config.toml
num_hidden_layers = 14
norm = "rmsnorm"
norm_eps = 1e-06
learning_rate = 0.00797
beta2 = 0.95
lr_head = 0.00762
max_grad_norm = 0.5
warmup_steps = 200
schedule = "wsd"
Each number is 128 + 24 x the weight over its row's rms, rounded and kept within 0 to 255. Layers, rows and columns count from 0. Numbers have three digits each. The size before them is the row's rms in percent of the matrix's.

# layer 7 MLP down, 128x512, rms 0.179, rows 93-127, columns 160-191
110:131120137067127140123141136145114154138118092125126078112128117119142148140127137125102114171137
105:082143124101134137120170103120168112146127145078120090134131123142106156131101139166142151079108
105:107147090140157168132127139109147134085137129117115148087112066081106132134125141138165125139152
112:088160148074102162142130113132099115094164138124142133116132130096113112120155174117098062103138
099:083161074150101123069176162131111115092122122121146147130127100116137119157114082121130112155151
098:138068101151116177199140126106136125124119166111172130150098124114132111126150136124101139123121
109:148155105139129105117102149130116189141122098099127180123158137168121171130131111098156132152111
101:139137133103115179124131100160107129115133113093107165165107142110118128090088074178154182123141
100:089145080102087078117072127103123126150118098167124118151149160108142161108154120134163127144121
091:118146146120134143107122157117106092117154113107087108122138156083127127125129123114117098134123
098:144120145146124095152116133140146142105125133149115103131093115123150089141130142104138130153108
110:122158135143137127168137146088144138094124098132157133132079074118142146124124116113122097169111
111:144112155102116129094093133145108173100152159080113127158092148136158164160093097135130146115152
100:165163162123110116135104127117110126200148098148135146105123170141155142114122103150134159133115
109:130145170127130116078123104149134127118148099157138112137101120118128107079094150119176150148128
102:151166140094107122110201102116109121084108141170159138081150151154138151089110120129129111111138
100:102113160114162132125166116129141149102139141145094108124138130138117152102130149134126085114144
102:126191125144167116152144139146093143120148104132105140123118111069103130120146137130108107144119
095:135108127109097127137131125139180164132126145109103118106086149116139091130114105130114184105109
108:145128111128152143120145157141099141141114056161146142103136110114147111158162126126155117090134
098:116158161172122102133194169124125151133142121152129132081191086161119127101121152120132130125180
106:144108141132116134179206084135108108145141100145141145113159106090131098097095120147106172169151
095:165106144076141114161115147110081104137130144189130162117124116130074129128127097126130066120100
103:140080158153122180143156107114161130140144140116108098127128084077126117138128136112138116090177
098:092108146173080124154137117166153112096154119114116099123110144137152098139091109150160127107154
106:117131122128099123125163153112144153095118131122148181152115109105104133153122168131129115097138
103:142131122156098119086149108124095098193115108150103122142130139125157155114128126147122113123122
094:145131126101146134170091140108115099142108127186154133109101144129116114149152195153140167157127
100:142113107118117184095088131092104110119113144114147142151140132124149079124121120159113117131152
091:117101116137133126070138139112166109116148124125096128130123114120145128129128073127161110130118
111:132142138140155158124143160144156147119112113065128097126153135150121115144147131065139147101118
104:163101126082118113168176085124073121133139179106116148123089130135143137105154147168112103067165
089:116137164146144120122159158122088120146130159154106160159089102115150119164137121110131147150180
096:109103123104087099105106128105136155134098137131117109126102143151140128150110124123137103165147
099:086160139156125101137136121134216161146129157135110133118104091117147141176115136109114137135098